config.yaml
d_model: 320
norm_place: "pre"
parallel_block: false
grad_clip: 2.0
batch_tokens: 65536
Each number is 50 + 10 x the weight over its row's rms, rounded and kept within 0 to 99. Layers, rows and columns count from 0. The size before them is the row's rms in percent of the matrix's.

# layer 3 MLP down, 320x1280, rms 0.0595, rows 146-189, columns 480-639
096:43 46 57 42 42 54 51 59 36 30 41 61 70 46 58 36 58 60 57 62 58 58 69 56 60 34 44 58 62 51 33 35 53 66 46 54 42 45 42 44 53 51 49 51 59 44 43 37 63 48 66 28 39 54 75 56 46 47 68 46 65 57 47 35 54 59 39 41 57 54 45 64 51 64 56 57 35 47 32 52 50 58 37 60 75 58 64 61 45 54 59 53 52 53 27 54 33 24 47 41 41 57 50 60 51 51 41 33 46 63 42 41 48 57 43 51 53 54 55 52 55 40 53 60 44 45 35 33 62 47 49 48 41 33 47 62 54 46 62 55 42 60 54 17 40 45 43 57 51 56 63 80 58 65 56 35 53 49 53 50
098:53 41 61 54 63 49 55 43 57 49 66 57 34 36 55 52 52 46 53 51 42 51 43 45 60 51 62 48 50 46 66 60 44 54 49 35 50 68 66 46 56 66 59 50 46 51 54 48 55 51 43 48 59 40 31 77 49 57 51 47 54 60 57 66 44 59 44 64 52 36 60 41 53 41 59 52 31 49 56 49 60 44 49 45 56 52 44 31 54 47 59 56 67 41 54 41 71 56 53 46 43 53 57 48 44 46 49 30 35 54 47 55 61 46 50 38 29 64 43 51 35 38 69 69 50 51 49 70 62 51 59 48 56 49 55 48 36 57 67 44 53 14 40 40 38 46 41 45 61 56 57 49 52 48 54 56 50 47 40 27
101:25 59 45 46 62 53 43 58 44 36 34 45 56 63 45 54 53 56 53 57 53 53 50 51 29 37 25 49 49 70 35 47 47 52 74 41 44 57 46 45 38 49 41 39 52 51 59 43 60 46 57 46 45 46 46 51 55 52 56 62 59 53 58 46 39 56 73 47 53 60 65 34 42 66 61 46 60 37 52 60 52 60 41 50 35 46 52 46 60 56 58 44 64 34 50 65 48 66 65 29 56 50 68 56 68 41 29 38 63 59 56 42 55 55 47 59 57 56 62 51 45 36 63 56 38 56 48 57 54 44 66 39 72 48 36 56 46 41 33 44 28 44 68 36 47 59 45 34 59 45 56 36 56 52 55 60 35 58 43 42
099:53 42 33 55 42 51 42 52 55 54 53 50 32 40 50 34 45 49 36 53 57 39 71 56 53 74 52 58 52 46 59 46 42 61 46 62 55 61 53 54 42 56 36 37 39 55 51 69 41 60 43 54 45 68 31 63 46 50 58 41 51 63 52 46 46 35 47 49 43 52 45 55 67 54 50 41 29 44 31 42 27 33 46 62 44 42 61 48 27 40 44 38 47 61 45 59 45 43 61 43 60 56 44 50 49 53 41 14 53 53 54 56 59 54 54 49 43 40 47 41 45 50 52 49 46 34 48 54 60 43 48 69 58 49 58 47 64 52 48 56 46 22 43 45 64 52 55 41 52 74 45 37 49 59 43 53 57 54 46 39
100:40 48 28 62 58 54 56 48 41 60 53 54 53 42 57 52 46 59 66 37 65 46 57 39 52 52 59 45 50 57 55 59 51 60 41 59 43 44 70 46 56 39 39 48 35 67 64 47 46 51 49 43 38 46 47 51 49 60 41 72 65 51 66 42 40 51 41 51 41 47 76 49 47 48 64 49 73 35 41 52 62 61 47 61 71 49 57 44 50 37 48 53 56 39 59 48 50 44 46 43 42 63 40 44 39 43 51 58 45 58 57 51 43 24 57 45 51 46 51 62 51 50 52 51 41 50 48 44 67 49 43 50 44 64 64 45 44 64 71 58 63 61 41 71 50 45 51 36 53 38 67 56 61 63 35 46 47 53 35 42
100:44 56 65 48 72 40 40 45 55 49 43 38 63 40 69 68 58 30 43 64 56 52 45 40 66 57 54 69 48 57 57 39 59 48 45 71 60 37 44 50 46 31 41 63 57 50 53 35 38 43 41 45 42 56 37 26 40 28 54 38 44 64 46 49 46 72 39 60 60 51 50 46 52 30 32 46 71 64 51 54 51 64 67 60 56 39 45 61 44 41 57 39 58 46 41 50 59 57 60 44 77 43 45 46 49 65 59 40 49 24 63 47 44 62 39 57 56 64 58 34 59 60 38 56 48 48 46 37 45 49 52 56 57 38 44 46 57 43 59 35 62 34 50 36 32 55 51 51 46 57 47 48 38 45 73 54 63 52 58 62
103:70 54 50 50 45 40 47 60 48 67 58 49 45 45 72 32 46 48 46 41 45 63 45 54 67 35 62 54 55 61 56 33 65 43 61 50 52 71 58 71 57 56 58 49 39 47 46 45 44 36 45 40 27 47 63 50 39 45 47 27 58 51 52 42 54 47 49 52 62 48 43 66 52 50 56 45 36 56 79 44 56 52 43 59 56 38 58 56 66 46 40 54 46 42 40 49 43 42 54 52 38 57 55 50 55 36 67 61 48 55 51 58 54 49 46 37 33 40 53 48 43 62 50 45 66 57 57 43 46 60 71 64 52 48 51 47 48 50 50 53 57 60 47 58 44 45 42 54 48 46 50 46 75 63 61 63 49 56 48 64
098:54 43 48 52 60 66 36 45 38 51 61 55 56 44 47 43 34 49 25 58 46 57 57 60 55 52 59 41 45 59 37 51 47 42 60 44 46 73 42 71 50 62 69 48 38 38 48 45 58 58 59 56 40 49 42 53 56 55 47 56 52 40 26 59 46 31 57 42 34 47 56 55 46 46 62 34 35 44 54 47 47 67 52 58 45 48 53 57 38 65 39 64 61 47 41 66 55 40 53 56 49 52 49 48 50 35 47 45 52 48 41 47 51 55 50 55 39 59 45 66 37 41 39 42 39 46 37 51 46 34 41 46 47 47 55 54 52 63 37 60 28 37 37 66 70 64 63 51 45 49 48 66 67 43 35 50 42 52 31 59
103:62 51 41 46 21 32 56 55 35 49 31 71 50 54 59 58 55 58 41 40 56 57 36 49 57 58 60 41 72 51 51 41 55 56 62 36 47 23 42 45 43 70 74 36 48 47 48 68 51 19 43 64 67 59 56 43 35 52 44 48 53 40 66 67 41 56 51 51 69 76 56 64 61 38 70 49 46 56 58 41 48 40 47 24 51 54 57 59 51 29 41 49 47 48 28 73 50 53 50 55 66 56 45 37 46 40 47 53 48 62 68 49 70 57 61 49 50 51 36 54 51 41 47 59 62 59 74 52 43 64 51 25 33 54 23 62 46 64 32 53 32 62 56 52 61 70 50 40 57 60 51 45 37 50 49 55 54 52 24 37
098:56 43 53 44 68 46 43 42 41 50 56 30 53 38 58 49 38 66 36 65 49 43 53 64 38 43 30 33 43 42 40 44 39 46 48 42 45 58 49 50 80 44 42 52 65 55 51 43 71 30 48 70 57 50 58 59 51 45 48 44 53 39 50 47 45 51 44 33 54 43 64 58 69 51 67 60 72 39 55 48 66 45 30 62 45 44 33 41 61 49 49 48 59 50 83 37 43 59 63 72 52 61 67 52 50 39 54 48 48 37 57 51 55 44 36 54 53 61 67 57 48 53 53 62 49 46 43 63 36 45 41 56 55 40 42 50 55 54 45 37 48 47 48 49 59 53 31 53 48 51 53 44 51 48 41 46 56 50 58 44
100:49 61 48 43 50 54 46 54 42 55 65 43 63 37 52 51 36 23 54 53 53 46 50 39 50 48 48 56 51 36 63 38 62 54 43 63 44 64 65 61 28 51 57 44 62 51 58 41 65 59 38 48 41 49 65 49 49 58 45 58 59 61 48 63 58 44 50 64 63 62 47 50 48 48 39 43 41 52 49 75 41 44 45 69 47 39 62 44 50 34 42 50 34 48 58 57 55 58 56 42 61 63 40 47 53 56 44 57 46 62 53 68 50 48 51 44 73 42 45 43 47 37 40 57 51 44 70 68 51 46 59 52 44 59 32 51 30 49 45 54 38 52 57 51 40 62 64 45 48 65 41 51 54 54 51 57 62 55 55 67
105:47 40 49 66 51 32 52 40 51 44 48 40 51 43 69 57 54 36 53 59 42 54 53 49 44 56 52 30 47 49 39 47 39 50 53 45 68 50 55 54 51 45 43 55 43 66 48 55 43 50 57 65 46 45 69 41 41 40 43 43 61 60 43 48 50 45 45 61 42 40 49 56 44 66 45 63 43 55 43 51 52 62 61 59 64 57 50 35 49 35 57 61 42 43 29 57 52 53 50 61 45 39 51 68 62 56 60 49 45 59 59 53 35 55 43 41 55 45 41 33 47 31 52 36 73 59 49 46 46 54 25 56 36 48 47 50 47 45 59 42 58 63 56 56 32 80 56 53 52 61 49 39 34 51 47 56 58 59 52 49
100:60 34 74 55 35 60 42 63 52 54 36 44 42 46 53 43 59 42 68 56 60 53 41 38 51 53 54 62 62 51 54 59 58 47 51 53 46 59 54 38 45 40 51 57 64 41 54 43 59 59 55 35 49 55 40 21 49 48 52 52 40 46 61 59 50 52 47 51 51 70 51 65 63 45 60 58 50 57 51 58 58 47 62 57 52 38 60 52 40 41 48 65 40 48 35 46 61 50 46 53 61 36 54 49 37 54 78 70 48 57 54 59 43 66 37 42 47 56 39 66 51 56 46 41 56 41 60 55 52 45 65 35 53 38 40 61 55 44 59 51 60 52 62 32 48 61 51 63 42 61 60 71 43 49 67 47 55 56 62 48
102:49 46 48 46 56 48 51 48 28 54 34 64 54 39 54 59 45 47 39 46 62 46 61 43 59 51 41 50 67 57 51 68 50 65 41 54 53 44 35 55 35 54 35 55 53 49 52 45 58 50 63 50 32 51 58 48 51 41 60 47 70 37 50 51 35 53 68 35 57 58 32 28 49 41 40 53 58 32 51 51 46 45 66 68 59 36 59 45 53 50 55 56 55 42 57 46 65 56 44 49 66 41 37 64 41 38 43 48 58 53 50 77 50 53 58 66 48 49 67 63 57 38 51 58 53 35 62 58 44 62 62 45 51 54 42 53 49 60 40 37 49 56 63 65 57 54 36 46 52 44 39 55 55 36 39 56 55 59 52 60
108:46 68 55 50 48 46 35 43 39 52 50 45 59 65 48 46 43 60 63 42 50 68 45 45 71 36 54 40 60 54 47 49 53 41 51 49 51 50 44 25 55 50 45 77 54 44 39 52 51 60 39 40 57 50 41 56 33 28 54 51 58 48 43 54 51 50 59 53 47 48 66 50 61 51 66 66 68 44 38 49 46 46 45 43 34 39 41 45 54 52 40 57 38 69 60 47 61 47 42 52 56 65 37 46 50 43 52 54 53 45 55 48 56 54 51 58 43 58 42 47 47 44 49 48 46 55 53 36 64 35 36 53 60 38 41 43 52 43 49 50 28 44 55 56 55 47 50 41 50 48 52 54 56 49 49 45 58 46 53 41
105:53 61 65 61 46 34 44 61 45 39 33 42 47 49 47 56 52 62 49 31 56 64 43 57 69 58 46 50 51 44 38 52 59 48 50 29 58 52 46 56 57 60 58 44 52 50 54 57 45 51 51 48 44 66 46 48 57 44 50 34 39 39 47 59 60 46 60 42 46 58 46 50 38 42 54 49 33 56 45 65 54 49 43 54 49 43 44 59 54 38 55 60 41 55 43 81 49 47 48 38 36 44 42 43 46 49 57 65 49 39 44 68 57 47 39 32 38 72 58 51 59 60 48 37 48 41 51 60 59 53 50 54 29 36 53 47 64 59 68 51 59 54 51 60 45 24 39 47 53 53 54 55 42 45 53 67 61 31 40 48
100:61 51 60 58 49 53 50 59 28 44 62 66 60 52 39 60 50 46 40 45 42 40 55 42 77 54 48 48 44 52 51 58 53 38 49 54 49 68 57 59 56 61 41 52 54 68 43 38 49 50 34 55 59 53 39 72 73 37 58 54 44 70 54 50 39 47 57 58 48 55 64 47 58 59 79 52 42 26 47 39 45 52 44 50 54 50 52 58 52 70 40 47 59 41 58 51 52 47 51 54 38 64 41 34 67 56 25 46 53 45 53 67 51 42 31 54 59 61 51 74 44 44 76 52 52 49 62 47 56 58 28 38 61 51 44 34 41 42 52 51 61 45 55 36 49 53 66 40 57 37 66 39 52 57 46 54 52 50 57 44
098:43 45 50 59 55 47 47 62 51 67 57 68 64 52 45 58 63 53 53 32 48 57 39 47 50 50 50 51 41 56 40 43 57 47 56 59 36 51 61 49 62 36 53 38 55 58 54 65 44 66 41 43 54 59 34 38 44 48 51 48 40 50 74 49 50 47 51 32 45 48 47 52 49 29 52 30 32 62 66 53 58 56 59 28 61 42 57 63 56 30 53 40 63 71 42 52 63 41 57 50 64 68 32 54 66 53 45 52 53 42 51 38 48 56 59 65 73 38 47 51 72 54 56 39 40 61 37 50 53 37 65 47 42 42 55 58 56 53 77 40 50 44 43 20 50 51 43 67 68 47 40 54 48 55 40 45 62 63 59 63
100:53 34 47 54 51 32 33 51 38 55 40 57 49 53 62 52 39 30 48 62 58 51 42 82 36 33 59 54 62 49 46 46 41 40 49 62 43 32 49 38 37 71 68 54 61 48 48 56 41 49 52 55 33 54 50 63 50 58 33 45 44 53 42 37 44 44 59 54 54 40 58 56 35 53 50 56 68 52 63 33 48 47 68 66 52 63 32 60 77 52 39 52 48 67 66 51 37 51 62 36 55 37 57 62 48 55 58 67 70 65 49 42 55 38 58 46 60 68 49 56 50 55 46 60 47 41 49 47 62 53 54 36 44 42 48 40 29 50 28 53 32 42 50 46 46 45 37 52 39 54 55 69 65 48 53 37 31 50 45 55
100:51 40 32 46 54 46 48 54 50 43 43 51 40 43 36 55 58 57 37 56 37 62 52 53 56 53 44 44 43 52 40 60 31 54 33 54 48 61 54 68 66 59 44 50 37 53 34 51 59 44 55 52 72 46 61 48 62 31 43 57 41 62 54 69 63 44 59 60 57 57 40 29 51 32 32 48 43 66 46 63 60 54 57 34 41 52 43 66 61 66 56 46 43 57 40 49 72 52 47 49 58 60 38 61 57 57 41 67 38 40 39 35 50 37 49 44 64 26 34 43 57 29 49 47 64 41 45 57 59 32 48 57 66 37 64 49 59 45 39 54 62 61 33 59 32 46 49 43 46 66 45 42 32 38 30 40 45 59 44 85
098:49 41 38 50 49 60 47 61 66 33 50 36 52 57 58 53 57 42 34 44 49 48 62 51 39 60 49 47 52 56 43 65 74 53 42 49 41 71 41 66 48 35 49 67 32 61 70 45 56 64 66 41 52 51 50 53 68 53 43 46 59 60 66 47 53 40 43 43 48 33 41 47 55 51 41 54 75 50 59 47 50 44 67 56 36 45 53 51 58 55 52 54 60 57 44 54 30 53 42 77 60 56 56 39 47 48 47 51 63 44 50 38 18 33 43 56 32 54 64 55 40 49 47 47 43 53 54 42 61 46 37 50 70 54 44 59 48 55 69 54 43 58 40 38 50 45 57 52 47 38 45 28 57 42 65 41 41 52 49 69
100:58 49 52 46 45 54 49 43 40 37 67 32 56 74 44 62 46 58 58 47 52 61 54 63 55 54 36 57 32 37 50 47 60 29 35 50 37 47 44 35 71 74 58 48 70 57 56 40 49 42 61 49 49 42 71 51 62 49 57 43 59 42 43 40 62 63 70 30 42 44 37 43 70 37 52 46 74 36 59 48 48 38 48 50 44 44 44 41 41 53 55 48 57 70 39 40 54 63 68 62 45 58 50 59 27 49 50 34 55 67 78 39 44 60 48 47 50 45 50 64 39 56 50 47 37 46 71 58 36 47 62 57 54 56 46 53 62 66 44 62 39 49 45 59 53 49 55 52 46 56 47 51 56 52 50 53 59 49 39 56
100:48 57 65 41 40 41 34 59 38 55 67 43 49 56 46 41 45 45 55 39 24 56 66 30 36 59 49 62 29 50 48 55 43 58 65 29 46 35 47 54 46 47 50 42 47 55 48 39 50 55 41 37 32 46 36 65 22 46 39 52 43 61 61 46 45 43 44 47 46 49 28 38 43 37 48 52 44 51 55 58 63 59 43 59 30 43 41 59 47 59 52 37 44 53 56 43 49 51 50 52 43 79 48 66 68 58 49 43 58 59 53 39 64 54 64 51 42 50 50 51 38 59 49 47 50 44 49 48 55 47 43 44 51 55 52 52 44 44 50 54 51 49 50 44 40 56 78 49 59 48 38 56 39 51 48 43 49 56 43 61
098:55 50 52 43 52 64 52 39 43 61 49 69 47 67 42 60 45 74 41 57 53 31 49 53 25 50 47 56 62 44 49 53 38 43 56 47 52 49 44 34 46 44 55 55 55 50 43 42 53 35 62 59 54 49 56 54 43 44 51 58 51 49 43 60 74 57 62 36 66 61 55 48 65 59 47 55 51 56 58 50 45 45 40 44 57 44 57 43 44 48 48 37 43 49 38 55 41 27 39 59 49 79 53 50 33 49 67 53 42 44 41 25 48 52 35 40 52 42 43 61 48 49 56 47 46 49 66 43 53 61 56 52 44 43 55 60 52 54 71 60 70 48 48 37 65 44 61 47 49 68 57 50 46 55 45 53 46 52 50 47
098:48 47 49 41 58 54 62 60 48 53 56 43 26 60 66 78 42 42 48 52 51 51 41 40 67 40 51 53 23 53 50 70 50 50 43 41 60 51 52 48 39 59 47 50 49 40 57 42 59 50 34 61 60 63 38 45 38 47 49 51 37 28 46 45 31 55 47 47 38 53 56 46 34 43 41 56 65 40 40 45 53 60 28 50 56 57 47 43 69 31 55 50 30 67 64 58 39 74 60 52 41 47 50 39 65 58 43 60 42 59 49 52 52 59 40 60 48 72 54 51 44 60 39 71 57 49 59 51 49 47 57 56 52 66 51 50 64 58 43 45 48 28 60 60 47 44 50 49 47 43 68 44 34 57 44 60 61 67 37 36
100:53 44 64 50 57 67 38 46 48 45 38 48 49 46 55 22 45 43 57 52 29 35 67 35 54 58 49 44 35 59 46 23 60 52 39 46 55 36 37 43 56 56 43 60 30 46 32 58 48 40 50 56 61 65 73 49 55 55 48 59 49 32 47 50 43 53 47 66 57 70 24 59 50 54 35 47 51 48 41 59 45 32 49 42 52 49 62 56 69 61 44 31 34 75 41 34 59 48 43 44 46 52 55 35 52 40 56 41 54 53 50 49 39 51 36 54 47 40 54 34 45 42 45 51 28 45 59 54 54 48 53 36 71 56 44 27 62 52 53 38 39 52 37 58 56 52 51 47 57 57 52 49 35 52 43 35 42 48 54 61
100:46 72 37 41 43 47 65 63 62 46 45 56 44 51 39 54 50 35 64 77 46 46 53 76 35 52 61 73 51 69 45 46 43 38 51 38 50 39 54 40 50 60 50 59 39 64 58 43 52 56 46 40 45 55 39 68 64 36 51 56 43 64 77 46 50 43 51 49 52 42 47 43 49 58 55 54 64 53 60 46 54 57 54 60 47 51 41 57 52 57 66 57 34 23 57 49 40 59 49 42 63 37 49 59 43 60 48 50 55 62 49 63 38 74 62 42 48 24 59 40 56 62 63 36 54 44 36 53 45 52 46 60 51 51 47 61 47 48 41 46 51 40 34 70 44 61 60 57 44 30 46 58 62 69 58 36 42 56 45 71
099:37 34 57 57 59 66 47 62 45 48 62 38 48 52 45 28 44 47 54 52 52 45 52 43 54 59 44 56 40 50 44 41 50 50 55 53 44 66 43 25 46 54 49 55 53 39 58 55 62 67 51 36 41 55 40 52 62 70 42 41 48 60 62 45 51 54 64 53 49 46 38 54 17 44 50 73 50 53 41 38 46 54 59 71 52 57 43 54 60 40 65 53 59 58 61 48 47 66 47 56 27 49 64 55 57 52 61 47 43 49 40 58 48 44 38 48 52 38 39 45 86 64 39 54 39 51 54 44 54 47 45 47 58 35 62 49 38 44 68 39 59 53 46 36 42 48 64 38 58 52 41 51 42 43 55 47 56 46 46 42
101:60 40 54 57 49 49 51 39 47 56 63 61 63 49 55 58 37 48 67 52 43 65 53 36 44 55 37 66 57 44 52 69 55 39 54 54 49 55 44 52 52 39 52 46 52 50 52 54 63 51 68 62 35 44 62 43 57 66 41 50 46 56 50 50 43 56 45 42 50 53 54 52 42 45 51 53 41 57 46 61 46 48 38 43 48 61 51 62 53 59 34 55 54 31 61 56 64 55 32 49 67 75 43 38 64 39 35 60 46 47 52 39 62 60 49 64 46 55 48 40 48 69 44 71 67 58 54 52 67 33 63 38 42 59 50 65 43 43 38 35 60 43 41 49 49 63 37 52 47 48 36 74 52 58 41 54 48 51 52 45
102:51 61 30 40 64 54 53 47 47 62 58 49 43 37 34 44 44 59 43 59 59 22 40 49 52 42 47 47 53 46 37 65 55 47 55 35 39 48 69 48 60 47 51 51 33 45 37 55 48 53 59 56 31 68 48 62 29 32 45 69 34 45 36 55 54 36 42 62 43 71 63 55 53 67 46 60 52 50 34 55 52 25 61 34 44 54 39 66 41 58 31 45 46 52 49 46 50 50 59 38 53 38 74 58 60 36 44 44 44 49 56 46 69 65 59 52 53 58 47 47 47 59 44 54 49 50 64 54 30 49 42 48 43 59 42 34 65 55 45 44 56 55 59 54 57 58 71 44 51 61 68 60 44 49 46 60 52 58 58 45
101:46 58 52 43 46 37 47 52 46 50 41 60 35 38 55 57 56 68 70 68 83 46 30 63 54 64 61 43 65 43 65 49 48 58 55 25 41 29 49 38 45 66 61 62 53 61 52 49 55 44 60 71 63 57 41 61 56 48 50 35 56 58 42 66 51 61 58 45 41 59 42 67 45 48 68 69 46 39 48 45 46 44 55 42 41 53 65 58 43 49 53 50 45 50 60 63 53 45 73 49 61 53 44 49 59 69 57 38 60 34 69 53 31 53 49 45 45 50 50 49 54 44 41 44 49 42 55 31 50 47 53 53 57 42 44 52 66 44 58 60 41 40 62 60 48 50 47 50 50 47 36 41 45 54 48 47 39 57 55 36
101:61 47 38 49 39 39 56 64 48 62 31 45 47 50 45 49 40 59 59 49 51 50 36 58 52 45 54 41 68 40 53 50 47 53 50 38 47 32 71 49 50 54 60 68 42 55 42 53 50 60 31 38 45 42 34 51 43 57 66 48 49 55 53 48 47 55 57 74 59 60 53 44 48 40 58 57 59 37 54 60 62 49 26 36 55 38 47 39 46 47 49 68 32 63 58 57 43 50 43 61 44 51 52 45 57 36 41 64 48 58 41 35 54 52 52 32 45 65 66 62 59 42 46 50 42 51 27 42 33 54 54 44 58 41 47 41 47 64 37 51 69 46 57 58 51 53 55 49 48 59 58 40 43 55 35 35 49 37 26 43
095:51 49 51 57 49 57 28 39 50 37 60 61 58 51 42 55 66 54 35 52 47 62 58 53 59 66 52 50 69 38 63 54 33 47 42 35 57 43 50 52 79 50 54 51 58 44 56 53 55 56 53 50 40 65 42 54 51 51 52 44 50 51 60 44 51 41 49 39 40 46 46 34 33 44 36 57 42 44 52 43 40 43 53 58 53 54 50 28 43 38 61 46 58 67 50 39 45 58 51 40 42 42 38 64 54 47 52 45 45 49 37 38 26 75 38 70 61 51 51 39 63 56 36 41 58 48 50 46 60 38 39 54 54 67 31 30 49 49 61 63 29 48 56 51 42 50 50 64 45 66 59 63 57 49 50 48 47 42 59 63
098:59 50 56 53 46 50 50 42 54 42 44 55 43 45 57 52 53 55 68 41 55 88 40 37 59 66 60 48 59 47 69 55 55 60 46 33 44 59 39 67 68 58 27 48 52 51 39 56 47 78 51 31 69 56 50 55 33 51 51 41 63 42 43 44 61 39 67 51 48 50 59 49 51 43 32 43 63 55 23 33 49 36 43 51 61 55 51 70 64 31 58 53 60 47 36 51 49 43 41 60 50 52 67 56 53 60 46 49 50 57 52 40 51 63 66 45 40 37 42 32 57 41 57 47 51 56 45 50 45 35 46 65 32 44 56 67 48 42 39 24 63 46 40 44 64 45 52 52 66 52 51 49 55 64 44 60 58 55 47 33
103:51 56 53 62 50 69 42 55 48 67 57 53 42 39 47 48 51 49 57 40 61 44 44 48 53 47 47 41 65 39 32 62 57 46 55 57 47 65 49 48 48 56 36 49 48 60 59 65 53 66 56 60 42 59 45 75 55 51 37 62 60 64 44 61 69 52 56 46 46 47 59 42 49 43 41 73 63 48 52 51 42 48 54 44 60 61 59 50 46 50 57 49 42 62 37 53 52 45 46 53 53 52 44 47 38 44 40 49 45 51 59 46 53 59 54 46 29 71 50 61 69 39 35 49 42 49 32 32 50 58 25 51 40 31 37 67 46 59 51 31 59 50 56 34 49 53 58 55 56 66 48 65 58 51 59 43 46 58 40 38
097:44 48 41 54 47 44 50 57 37 47 54 43 45 50 42 48 51 50 39 63 55 66 44 58 37 41 50 60 51 56 49 41 65 57 59 59 49 61 66 57 40 58 43 54 46 55 65 47 67 51 54 33 54 53 48 49 46 40 65 53 40 20 49 61 59 43 63 39 71 50 53 53 41 51 44 52 73 38 40 48 44 50 52 69 39 62 46 46 42 58 50 64 51 57 52 30 58 32 45 43 45 54 60 46 76 49 59 54 44 44 57 56 46 43 44 54 51 48 61 42 55 35 35 43 58 44 77 41 62 65 49 37 27 59 51 48 66 39 47 69 55 48 46 52 49 57 48 36 45 56 65 34 43 53 35 49 54 62 59 51
100:58 52 45 70 49 36 41 52 43 38 52 61 54 61 48 35 47 49 57 44 44 51 54 33 68 49 50 52 48 47 50 60 47 58 46 50 53 30 39 55 58 48 71 50 49 46 55 40 48 55 62 55 71 53 63 53 58 52 61 57 50 65 51 40 62 59 38 63 61 53 52 62 49 54 58 57 38 33 44 30 53 38 63 61 44 48 50 55 41 51 45 46 41 39 64 47 24 53 61 29 39 70 62 51 41 52 46 51 46 46 48 49 56 50 46 45 44 73 52 36 47 57 53 42 41 47 61 42 47 45 52 64 49 57 49 51 55 58 21 60 46 62 58 50 44 50 33 49 45 38 43 64 43 58 50 35 47 61 48 59
099:64 50 50 64 50 41 65 41 52 52 48 66 52 43 33 57 42 65 57 58 27 59 57 58 47 74 48 27 31 59 46 46 68 41 53 65 46 49 42 38 47 44 55 52 59 43 41 60 50 47 46 54 55 41 45 58 34 37 41 51 42 57 42 54 57 51 34 72 43 50 42 44 57 38 54 44 58 54 43 53 67 43 37 45 52 60 40 39 52 57 42 44 63 47 54 50 63 36 42 49 35 54 11 43 48 58 50 43 56 46 40 40 42 52 55 29 32 49 59 49 54 56 39 44 39 43 52 47 43 57 54 59 54 47 51 44 48 42 67 50 53 43 52 44 34 47 69 56 35 50 54 44 40 28 50 47 51 46 55 42
097:35 58 48 45 59 63 40 63 50 40 43 45 50 45 54 58 63 71 55 53 53 36 50 34 64 52 62 50 39 38 44 48 45 62 38 46 45 61 60 62 29 69 59 65 56 52 55 53 55 53 51 53 61 29 54 59 46 62 59 62 40 57 66 65 58 60 69 38 56 39 49 61 52 56 58 53 49 62 48 60 55 29 88 50 55 71 54 41 36 48 55 43 48 52 46 59 44 36 60 67 46 38 70 40 57 39 40 44 49 48 50 36 67 59 57 36 36 45 61 53 44 43 52 57 62 31 43 48 41 50 73 61 34 56 45 45 38 50 46 51 59 24 53 32 55 61 46 45 46 61 38 46 50 49 70 53 45 58 47 39
098:51 42 50 38 66 47 47 42 41 49 43 49 48 33 40 60 50 54 37 53 47 54 53 55 54 44 54 49 52 45 61 58 46 46 53 57 48 49 53 50 59 35 29 53 57 65 47 26 47 51 30 47 59 32 50 54 53 68 42 49 54 61 49 43 43 38 38 52 45 53 37 64 56 54 55 48 45 43 62 66 47 67 65 35 24 60 52 53 29 44 72 49 47 25 58 43 38 48 47 41 58 51 59 54 37 36 49 49 55 56 46 51 37 46 33 70 49 51 44 55 47 53 67 57 52 57 59 45 47 67 61 59 53 48 49 28 63 56 49 47 60 64 45 46 44 34 63 32 64 42 46 39 58 57 78 65 51 57 38 55
099:38 40 68 53 45 57 49 39 37 70 39 40 44 61 48 58 58 45 53 31 54 49 57 54 41 46 62 46 61 44 49 58 69 57 48 48 46 41 58 47 72 58 41 54 59 55 70 63 62 54 42 54 42 34 57 23 39 75 48 57 62 42 45 61 50 45 64 52 64 55 55 60 73 61 45 30 35 52 48 39 58 47 49 54 32 51 58 54 49 36 46 51 48 55 38 46 53 42 35 37 36 63 51 62 59 44 43 44 33 55 49 39 68 38 52 47 41 57 55 60 48 47 42 47 47 46 47 33 44 47 39 54 60 69 34 36 49 46 56 52 51 67 41 41 55 52 40 68 49 38 40 52 52 48 46 47 40 44 48 67
104:32 46 47 62 48 48 48 49 40 65 57 58 50 58 52 57 37 53 45 43 45 60 56 56 52 47 57 49 33 57 55 38 38 47 49 51 55 75 58 66 60 63 41 47 67 53 58 54 58 42 40 62 65 45 52 62 49 53 66 49 45 54 48 39 67 50 33 40 67 47 60 44 52 38 48 44 49 52 51 42 41 57 63 61 31 54 58 53 46 73 55 45 44 47 47 53 52 46 47 41 55 39 40 54 62 29 71 39 44 46 48 55 40 31 37 60 46 41 53 50 52 65 45 56 46 47 51 51 41 57 38 36 36 68 53 41 31 57 64 52 49 51 48 44 44 47 46 52 47 62 48 44 52 47 46 43 60 60 40 58
101:53 52 65 36 51 42 61 34 58 48 67 30 60 27 66 36 39 48 33 53 51 58 56 49 57 47 49 43 46 35 44 51 50 56 43 33 35 67 42 51 55 69 53 58 47 55 35 58 54 54 42 59 57 50 62 48 43 69 60 45 58 59 45 50 66 40 63 46 59 47 49 48 44 43 41 66 47 51 32 52 43 54 51 40 61 64 40 52 55 37 52 54 35 59 62 41 45 60 53 60 50 52 60 59 54 40 36 52 56 60 61 57 73 46 38 56 54 49 57 51 43 51 55 48 38 45 42 41 53 37 57 49 62 52 44 47 44 47 39 45 66 50 55 52 49 62 41 36 55 40 46 38 34 49 45 45 69 46 30 50
103:62 52 50 56 29 50 46 60 57 60 46 42 50 41 49 54 35 57 50 52 55 29 46 62 54 37 51 35 51 34 59 51 55 41 69 45 48 69 58 54 58 49 44 51 59 51 51 50 38 36 52 53 39 53 49 58 55 44 52 61 39 39 36 41 34 49 38 60 57 69 43 50 34 66 52 42 48 50 43 46 54 57 58 54 47 49 52 50 60 66 50 42 50 50 42 54 34 40 51 57 64 55 66 37 30 37 39 56 39 61 62 53 65 62 40 60 63 49 64 48 57 47 57 37 60 51 43 48 49 54 27 64 48 49 40 50 53 57 46 65 41 52 60 53 64 49 37 49 40 70 48 54 41 39 41 56 50 67 57 71